Weights of a small transformer language model.
Size: 3 heads of 32, MLP 384 tanh GELU.
Architecture: LayerNorm before each block, rotary positions, attention and MLP in parallel.
Training: a variant of Adam for these matrices, 106M tokens, 6820 steps.
Each number is 50 + 12 x the weight over its row's rms, rounded and kept within 0 to 99. Layers, rows and columns count from 0. The size before them is the row's rms in percent of the matrix's.

# down: layer 5 MLP down (transposed), 384x96, rms 0.0712, rows 190-196, columns 0-95
# up: layer 5 MLP up, 384x96, rms 0.0992, rows 191-197, columns 0-95
down190 012:48 41 66 46 40 52 53 43 28 44 41 21 38 52 65 27 57 34 54 37 39 51 61 44 40 52 47 54 56 49 54 39 37 63 58 48 63 57 79 63 72 41 46 61 59 30 55 58 47 54 56 46 57 23 50 92 46 55 51 33 37 43 20 63 48 53 43 49 53 50 48 63 29 41 54 56 40 36 35 44 55 57 53 51 57 54 59 49 50 59 41 44 47 73 51 69
up191 147:50 65 74 55 50 52 60 58 48 23 53 32 49 60 33 75 76 59 73 60 51 55 52 47 51 51 52 43 56 35 55 44 38 49 71 47 41 61 56 41 44 63 50 58 54 42 36 39 65 41 69 51 48 63 53 25 59 55 28 39 39 57 50 58 36 47 46 22 51 70 43 49 49 47 45 53 62 69 59 40 51 36 54 54 58 54 34 43 38 69 39 56 59 29 30 26
down191 142:38 12 47 60 49 53 41 40 66 68 47 54 61 42 62 37 32 54 50 42 40 46 49 53 63 29 59 59 63 40 39 48 67 61 33 60 60 49 61 49 62 44 55 56 45 44 61 64 64 55 34 39 43 30 52 54 44 37 76 54 52 37 45 50 56 48 50 80 53 42 55 61 64 43 63 34 37 43 23 50 61 67 51 44 64 33 57 38 53 47 76 54 37 52 73 57
up192 123:44 85 54 62 51 61 56 38 58 34 56 38 33 40 39 54 50 43 37 46 73 38 53 26 60 48 31 34 60 77 46 48 41 70 42 48 46 49 59 46 59 42 42 77 41 42 50 53 69 34 48 46 36 51 49 50 51 44 21 44 65 50 42 40 58 45 62 52 60 58 60 44 70 53 55 34 53 50 51 22 58 35 29 49 69 35 59 68 46 45 45 56 45 43 39 54
down192 123:34 37 57 60 42 41 53 58 53 63 47 61 54 61 64 58 42 58 72 57 28 57 19 61 53 45 64 79 58 35 41 33 53 39 57 52 37 41 30 38 42 52 54 21 42 57 69 62 45 62 34 50 63 45 42 57 37 59 81 50 57 50 55 58 44 57 51 50 46 46 35 39 28 44 54 49 52 51 50 85 54 67 66 44 49 44 32 43 39 41 47 53 54 56 41 38
up193 017:52 64 60 43 60 74 53 62 50 51 57 57 66 54 53 74 49 56 52 66 65 59 39 62 54 53 64 52 55 53 39 60 67 56 58 54 31 56 52 48 46 53 57 59 65 99 63 64 65 66 65 51 66 69 53 36 68 62 63 57 63 69 51 58 42 55 61 53 63 49 41 39 62 49 51 61 79 60 51 61 65 61 45 67 50 59 57 47 70 47 61 61 55 48 50 50
down193 014:79 46 51 56 47 43 50 57 53 54 46 54 35 55 44 31 49 47 50 36 48 51 72 57 48 52 39 70 45 48 70 47 25 56 59 56 73 67 64 68 65 53 75 55 54 26 45 26 50 43 46 60 38 34 38 68 34 46 51 55 43 35 56 64 58 45 36 46 57 53 73 74 31 62 51 43 22 39 61 44 42 46 49 44 59 68 42 57 44 64 42 46 50 64 61 56
up194 014:50 40 65 45 52 64 76 35 51 53 67 49 58 43 56 35 42 40 47 56 49 42 52 56 68 74 42 50 80 57 53 50 56 68 58 44 48 66 42 58 81 64 63 61 79 43 61 57 48 59 40 47 56 55 62 66 66 76 45 68 50 56 36 69 38 64 75 60 60 58 56 55 59 55 62 60 58 67 44 55 47 56 57 68 63 44 68 61 51 33 43 51 44 56 48 58
down194 012:53 68 26 51 53 48 28 72 62 48 42 48 59 53 52 49 48 55 52 38 50 60 50 53 49 34 48 49 50 45 31 53 58 41 23 50 61 31 44 62 14 46 54 42 38 70 42 50 56 53 42 61 38 34 44 27 29 35 60 64 43 36 78 42 51 44 45 44 38 45 48 63 50 54 30 33 44 43 65 47 37 48 42 34 37 51 27 35 50 48 61 77 47 50 44 44
up195 016:53 64 47 51 63 53 57 65 60 49 53 59 60 53 43 78 55 60 56 63 66 44 27 50 54 49 52 51 09 52 47 56 59 43 57 51 30 58 48 47 36 41 50 49 47 92 49 46 64 61 62 53 62 72 39 23 54 34 69 56 55 68 52 48 67 51 65 43 54 51 46 35 57 52 45 46 80 53 63 57 60 51 36 59 48 48 42 44 70 35 58 51 52 38 50 42
down195 016:68 49 69 52 45 60 56 53 37 57 45 39 36 51 62 32 54 45 49 39 39 57 78 52 48 52 50 66 76 53 62 44 40 66 56 60 64 59 72 69 69 59 71 63 69 36 61 55 61 55 56 59 53 37 55 82 47 61 42 38 51 49 33 66 38 54 41 56 64 51 58 74 43 46 46 58 24 43 47 47 50 57 60 51 59 65 62 51 49 75 43 52 60 67 59 64
up196 166:51 60 47 46 45 59 57 60 60 19 65 61 54 41 36 45 44 58 45 55 28 36 32 64 58 37 48 56 42 42 54 47 56 37 56 24 58 39 63 81 74 69 44 66 47 46 48 63 29 42 44 54 57 42 46 47 28 54 36 48 54 68 66 57 57 53 49 45 13 44 70 52 49 46 43 48 63 52 54 63 45 32 39 42 63 37 54 52 46 56 53 54 70 34 47 67
down196 134:37 57 34 35 66 44 48 35 36 77 54 43 57 67 43 64 50 54 41 53 71 59 60 47 41 50 39 46 14 43 60 33 76 58 50 66 49 51 37 40 41 41 68 56 56 42 36 51 76 58 44 47 49 71 46 48 51 48 39 48 60 26 63 50 64 33 61 30 49 53 60 30 35 66 41 48 52 65 38 42 62 45 67 43 43 58 60 48 43 52 59 53 73 48 62 40
up197 128:44 57 77 48 33 39 61 68 65 52 56 68 42 22 50 54 39 66 55 33 56 47 52 56 56 46 53 53 47 36 78 43 46 59 65 34 35 44 31 62 51 75 62 45 57 75 30 62 34 35 31 35 70 61 60 58 55 47 41 59 41 37 66 50 66 47 66 37 43 43 44 31 69 43 66 60 46 56 56 47 46 60 40 45 52 53 49 48 55 64 30 44 49 42 45 53